From a checkpoint of a small transformer trained on Wikipedia: 6022 steps.
Each number is 128 + 32 x the weight over its row's rms, rounded and kept within 0 to 255. Layers, rows and columns count from 0. Numbers have three digits each. The size before them is the row's rms in percent of the matrix's.

# layer 3 MLP down (transposed), 768x192, rms 0.203, rows 132-181, columns 128-191
082:119065090157158159130116107141148142128116146068143153084186155036169143081190118135118107177091161094141142084094106139097107149139143095164103149110114144163088096142134154076081141153107125
081:168097114165113171129149154157168165115081086146150116113090203128090121150125158160168146085119155155175125133091105066134055101159149134104101092168127116173111124098102102119113133129124152
130:138069135081122122063129078133161125182152071102095117072144165104146124115107123112188124115083130097075088144121113092109136120143145085074115068129120125113136068133119093119110144131075075
092:050063168146064168100169095133173161145162164106138125119102114105120129140125130108145128170073116066156128159147122128151099136079165144127134147151138129090174150077155114171143093094125129
157:146189129095100116143139166130149114104042163153141182150081106168138133170167078102112156152123146132116128140158113154070185149037101116122176132109168119155146159104146149152128087166124100
099:157130105098136095120111137098098107138113129135118105126165170125171142091119136146129114109140116110144130126186118108152124080153139137065129160127078162117086104126150144146138103103121107
124:046168136173116140174168160104130181097155125060108133124179158131135151121066193109087126169176102144135158123166145190139088129117089123148119100171156183077161098156134110108114071120160166
093:107137123121066123138138206127100134112082079096088116129111101137164127114114090114070164143141178124110144109111092095151131150156125094107116057075128115126150117084057096093176114131115112
129:146108116182156156124106190105177111113106109116097129044154074133146084188171133091122098113122132167151141091143179122170227153098104087119128146124125147110147112091138090108119145080124114
126:083165131080075159159110097133065149124112172176108141098113150149080169120145120088149109158116105091147115163134142170105117154054138134098112136085119172161084153118130144131099133154112119
084:111132152131119115054143123105121151140125108131152166128154064156128039106072097120140086147131122172176140159141084099122139114130154182135156143137084082116084165057080134069179137122160124
122:115088148204162152128137072137154078119126159118164139045188109119121097095162110126146173106119093134136131076108162130134130104064127141152126176155086157081098114111115192100131148114150159
096:178191134140169098116044143098172149183136096137100139095118151165163168100143129164079170104152065108121116164148146121104132124139144176152162129115110092142108125114121160140150122086140092
117:109138167163110151125149051125155158143120150122121150080136071104147204119111134105153136157152155115121071082123148155178075083107158110186116131157117158188119170137077141113122135157138195
084:152119065139128118138145097125123118145106109125123137161149183107105128119132108193086121139102108141148164087094124183154098119110196145145169102174109159143164115172120194076151149196151172
136:102111101121110125099139225127113134131106121076099176046118128150108130142197081151116130091145147121097130097173129119125152079214089145079188161139047152130140120116119124133131131092149163
072:115126139142150113062148146126097193140083165132154178072127146144122112169135137112118091112139121160139133096069171085135176091143170160181100083098115148146126116139098076132176105180114116
087:145144079116094133094101168164097101196096148159100153129086078122178145103093210093111118087141153155171105176102168159095070110155097121084103103071155084110135070067120085111124160056114127
089:109133147058140087175153126178113085161123123144152169125112098092079097100122112137156135135119137112109171118150151085133169113154172196118090162117165129118114137137152125157161095135152140
122:124175112156161098066127110196093142145080161151066099099099170124152149087134180087112173119117119128095075152140107157069134095098143080128122121153102118170137062135115086131144138150074137
099:127045123140128136088105129108123149087170139181130151151103182094145115156173132133109091162135141077101155152137082122096131217100136195136156092155125111130170115059168097093143088143078182
079:133136118117175082091185118165140112162051129157103168049112117157150176104144120114115152184050094150190102117116129110092118125111111157126135131156153126163162095099129175123086163129132123
114:162145105063121104139134117124130121138147177127197089073108039093153107098178134093120120143159148141098108133147143165124102066156137155146156106079128152166043118166199117092128148102090165
093:151117103130109166182109140151145103127128164078122157149111188148108078120072164180165144089155108058157069176111143138158104150123202110144109142151133172158177167183103135141108150130155118
091:124160132063109120150147128217101165108194142135118111057146157099148183136133136170116116092077125140122149142068132167192098135119100197144124123087069136159116140116190109173054127159102164
108:059148155104142149176114124100116106117124157159117121102107124130137124064060118115109139110148142129135141153118062102146094065087079095151201087140203117102105138090091150096123165060116106
095:172162073117158094138111149217146087140129145075168177187040149126130131082175130120163110075158098109107136123136159188045156147103177130159077177106163071075065102141194162121169068075094154
110:144172162078091155182144092084069201096137139140168116107205151132155117109124141099099145108178132142137174122141121157127148122094163128168128060149142167144103201123092188100077123104083144
088:129136145098111106072204164170139056177136114147151118170117097156101149138162088124120147163084138113091183140156154152123200161150144162149128134149106116139136176106143153123103126116181127
109:094126146143129105061120167111136113117104125167160160125142148127140095154164111080040175104110101119126167117127168161143097100116129135168124133106142137152087120171137189163168126118149103
107:091122111134131163064108152128095167149167094161110106173132145067150183149134128118123141055093186148105145159044127075134119202160095109182164102121117138111137137046154084058126179183156169
129:128191213163074133076142176155138119126182108123158104142107132074158158130146126116111128161145143144132130148099154075091152109150136171101127140132117125153179166133083134134062131163119162
082:138118142158060113100150084128180123160101122145138172099143112192115132125156176109155061111139135147148096102183112099129144098103171118148086190131084127142125148131078101066142113143104114
102:163106181135172185117122124171176110156108050167123109170131128172095135063128092159131156176115078168112122109113165194121150149137154079108110112160126129130141125099164134075134149147146163
077:129135130126148160079133104114119162059123132151158132102125153114137123142174134130098101089099095061152095103104145118165121174082188163135047130158150147086156151210105110131115099175144107
087:089123116126124168128091091197059127127124109156128145097135105124093109087125062140091099093131117179128132094085167147071116137176115089091128101115075203163115147142106211123126116066164147
092:140107141141144096109193110129157096147133115155070069134096121072133109110143178125093160095085154072139107088197119112095157118125191097115151155139117111168115098146139164172124067198103115
094:123119112076086164107116135063176141086180105171099083112078115116146144124072109114122133129057121146133105108170093132131157065108121165166109088148033115121117127145147138162139197059181108
128:162129134114179142123116129086112153161101142125124137087130137113122160169129115225100119114162094125071177136146138084136145108204107138127156123122131118114127116133090116110110192086198146
084:167150109180120096116134157159155141072194143101101153120052161108147076137198128118141093052136114161180143149155147078149108153129116076224151116126115123180194079096142146120095083145093121
088:132073094163145142131172204113113073055142148136132115141102120127153110128082095139144122136179150133157103063134158156110131175168143106049132155104136136142168159107124132079143127129182098
120:130077140073119123168125166173122121144122154139165139053087155153137137151119139134174170079129112128117139112164149168138200124140075088097162137157177076120098145123156146116140142097154151
092:155172230177100187093121153212073169125145130072226088080144125122113125112204121144156132106151131153129196159098142099173122123100088087181115181123086122141143121115120126098143121126119106
085:156098103112126136115117098202110155170122111206119151189173169136101162092116077037107091103129191089122097116138102140087103193155133115145125137136157112154141036112083121149116145103136137
098:093103138156136125125118137080134122073110127130099144115181094147155144091152111133146123130109175142146100164093139129103092159177119134088116113163063118124098122139071104151064084131152108
067:091094087163128090196147120144128143129151186096110118130080135070120103140104142130123177099144129165126104167104114088105157108156044102128120083100126188127137108170130029125145141130092223
092:128165157071122103124157187061142090154115129082124115146135138130141133102063129134093129067083092107142137094117073118110183109159166102161143120136139145120132104134085114154141081187167176
097:167146141109135120087156135162144058112094132140125194097113129130148161082181171135109106131102134159155142143100179117060083180145140092149165113110087118080135114056100116087189120091198076
106:119116160127143121071187093160139106168126121133110094184112104143108159113066149102121108091083122096129143163116104111178113123152135133193156143142134097081137080093110162143082130108112127
078:090112113114074080072140186093177124167094119139120065169054133133142158051142143186125094096145156141118203123102171122097104105140178194149114113174157124114141056132154107107133161143075143
# layer 3 MLP up, 768x192, rms 0.269, rows 133-182, columns 128-191
071:150161132140084110135120125126160106141117094136115173129152136075117118059089109170168167084130120127139134177168073143178127087155094150093145136138124108112191126144066173140138140090114125
146:115093114172141118111115155161186133157146065133111089124098129120101105082061094114123148107069104089146114143083169145106094110167117169159124043108087053062133135109142087127135155071131145
083:160101170104081127066132178157095123206105083112106045104139144157177109089163139172126090122141155159123164150129182092189140114175131153154130176142135106112081152142098074145128125068146169
169:098102139132100145133146119142160120148072135093156150170154125124154088143144097149139153060088105088180116182077176132082122104122126133082133138111144138134101127156163189151166120142161121
120:135151115107156130151143042114160105144108111154109129149148133086154126125122133129149069105107137107078205164123160143144182117147157159056076134134183129109131131114187133150124125142117087
127:111132106135130097146144178112098107082167165029067154085151134157094125122089152148113149146196157136126181119171160128145035155105069128122142134141134135126073078098086103108105106185135151
080:121174146145071131053131091146145158155035109134130108166138115109086174157082113138129175173128175159141105148088082106139143161131085093113091121088161128163134138175111110136149105151078166
149:128108140095111116105115121179119142177140129146112144126133143096115099125128126147155157110079097145172164139095130163168078162128144112118098088173147223087117149111215134155177116123092143
131:136162191079092117184123068111089130152103151214150141084086116160081160103131107115159117198112114146178120127107183128118168176098113135137110098088144162147093105096093124131075149177098118
080:102094121174088086165103130139165071147132139162142104105159122113149114166143112097154132104143091175156202170090150054183125075122077126145108122137087152123055075106089134066069129074150126
131:095096180145165105058101115150136095134106105144121129114156136111106123108125089148177162061122142147117107102142120091089135158108109140158135172117123090114174089184073162174130185113101131
098:100136115107096172135125131080124152176168097114071138160109188126108145117120100086120110123078143122183107156168150053137078116125112114118122168097132141148117143132135061127154149089231115
126:116145134114074108141153017135197119107131123155118128158108118115178161102098106138205132071112091134149111152097184143179142149162150117153134073134147142138119109128095138179120118167113126
083:116122148152150125093166132149124117175081171129167145115197069159154149129101115142126099191108026116080167141073138136165060093127137125071224107135122139139126068104128115132118131151134070
133:092187207198090160121152176149116155122143151115072120164124095181152142101140111192140136140131172114102113149081122104098104106112121149129057116151093099149098151128088188127089130116123095
062:118100208146066095129181165123136139139138120156109131123159143143114200149142054120153139123094084128183173178138144095162148141128106136098107197142118180144118068133090101142141170109138155
084:107110076174086136157166133154134113126110123145041103136097130077110158119126120093126108123124141127226135187132072140141091140171090150085183121138113119069161097113151085142102105108088164
086:130070146166141085135124120139154126174098149121180130142123129141129136157107102097135186128101108166140205122194162120126137151129157218148067110125143126120137089132139130171103124132118107
122:188146110126082112087147141192124138186085127166144089114136159202125098112119113099166180122144161052171086154124151119159099130108091130140155149069152167120181125070157167117117150135139128
095:083124099102122192102087029163137142160173030146161077166131127075139152085080134195114163159168157139077109170097149080158135125119109151128089108145160113166125089118120143140153157109034164
070:150131156125164127099181158107124077106104129102088119107127149010115158137115091150134165106098120161223158228140131133100136130198123100117094109143161117152137144084221157125082124151161084
148:019157165139174132107096139156134095102112129126113150141099201132120107129064100174110141122095093115115143142088114155164139210150130168176143076151113053117154166101129147234101078146160098
084:122143115181119116162123101141089084129123120084136112164122157104160172144109112110108111144069113130112127138179136163081143150046069139163131050123117130130056123106158159136143140115124109
096:150170167152116097122124094164136118123132131157139106158157141105146162138131106193113126076080097106169113115144157186123120170161097160165114099108117095089149126148095050134049235155159139
120:098140157105130154180128117115139067203137078120114137119111192148132108084113132110084139129145146159120147195114065083139102122112086121130141109129192090116089125099100130133131127091116129
095:167129129111055108061186082158086104152103166132141181119101088131158091131149160102126098111112085184104147128133068124048168122142148132085158109135137193054048132116088136169145146069133097
119:139156092152119125141133125150062108129105159173134042164112133096138186125178144125150156200090132075113134193129137139081119110099117093092115138125063125191087105123152148090119095165118130
072:165119126115126131052161107134120117115131140133117156160160143135107128163150072065173091140072129119051115139165153159173125109124120096117130148076112122098096154135117072129094103111194127
113:163129152159106148061061119150088101093152120130143125193128109117104088128183114102049142129094143151184162111138133073138066051115123222123134133116131106183125077101102162112148130120128159
090:112150144133142140146137136135170137125114124127134130108054135109168104153143090185100095113126109081196121131123195111144159130137158151127122154117142156086126077100146103108124204105189146
142:122095161148131161106117050183145093144148153146147147174148088162073108161113071127111177125107149138113127101099088146123122145151112105140170112110102055081151129093107161110135160114163103
076:101069144156131154127133182120097136162033085146121092117106189103152155108141099181066135193132123147158112161131121129158162123195125110081075132168101124143072173113095134097085163121110104
090:120100163181091160116131103207119164137117125143104164113183145163096150133063135104126178124100164062116125159108158139122150134137100126078138153170100158162064172111119114111114154131088121
066:092103116111135157125151101127108144178144170087147079139085150068188161161089127084170153161096101107143118127138184134127158113171127164093061122137157134119138141085184124131098146185150172
081:143140142128120120074143116158137104130150106145164069100118108134199167122124089128148102143102141194107157196124112125110120138173080114109136058150088137137096128166120156160092108181135123
082:155151137149088165087125132142142138125097177078112111164164098073108109103126157108137185130133175087085115096136081095100063146151132112085071166116196112137199125107173115094127105139118104
078:130145136147086127120171107208193125090106101133083138162107139174140134150145084137148095093141131145139069135141132072144103070135074135153102183167107135156067128142137088072093138119164162
138:149078127156211126140113153111125113159090142123127100126130121133106128120157175123130126117094139114187161153160113105101106089112115183133155114122071148112101159114138190184096079150149132
078:107124110107113079115155108117131123079134092132149089181108109135129145099112077108117164135138168165121138131165096148149062172197123149145171138154152131114096088092030149155155123082161119
099:128110085150152131184127183177115108120111118137100131168071117086100127109036054132171142099128160142071115075177179093142121119190082199086152169128144111153192149182160149074116110140172101
129:137119157152140125148086133157144138185143107111174064109110119116155145167087080194154188117147115168082150117132168084047134102157034099083148148137150148125096124117155120087147128185132144
097:112122138132171141139080176144106132079160104087152104124195142147117101060117120179127161105159114195146194110128188154129110105096088104111054102129142185109135087127119122047135197189149119
087:143092144126098091131182091222184124094123123163122131104178186131129129125096118099127126112112143064101135099212089121135141112160123084045107094173156107151134103111091191161133124140193110
084:159111116165091076108101128112164081183126131092175116169133114073144190173170132121136136141116111163162083128105114088123206083182153112092137099152180086134109151102112144181096085120101105
061:148113132109062080185128101142118093150119108096098092152142140084115179064090100119108134108159140140147132167095061090094121115171110155152138142150143186086115087139140142174130182136107140
077:171138143144125119136110182152090123193086104092145124095115189127136094104158145182142136099070150178185072128087105096137188138115154120167132085122117075160111131124154170121159176158097177
102:162105156095132185133101149153123130140089150104117125139132144102173166119145179087138118090044116074114124152124124162074114150101085050102142160109133148109129113084107121095156145218190091
099:158210157174124178144139099140142052159135145109133141104184105141175157120100097169150113091121141091133107152093091135054056119192122117135120103131097139114170081109114124151119138167129098
073:086139120147102058128115154090135103145193123108172087130085142078133153076169153120135158115119139109146140167123084128119159157159156112132074107127159145118075103180134099176138170136146153
092:165119093138147149159115136105136095160175114126080142165113088134133098168106159181129181130062141098113123104115129079107131148195126131089171068099189089139138128197184125210171134126118121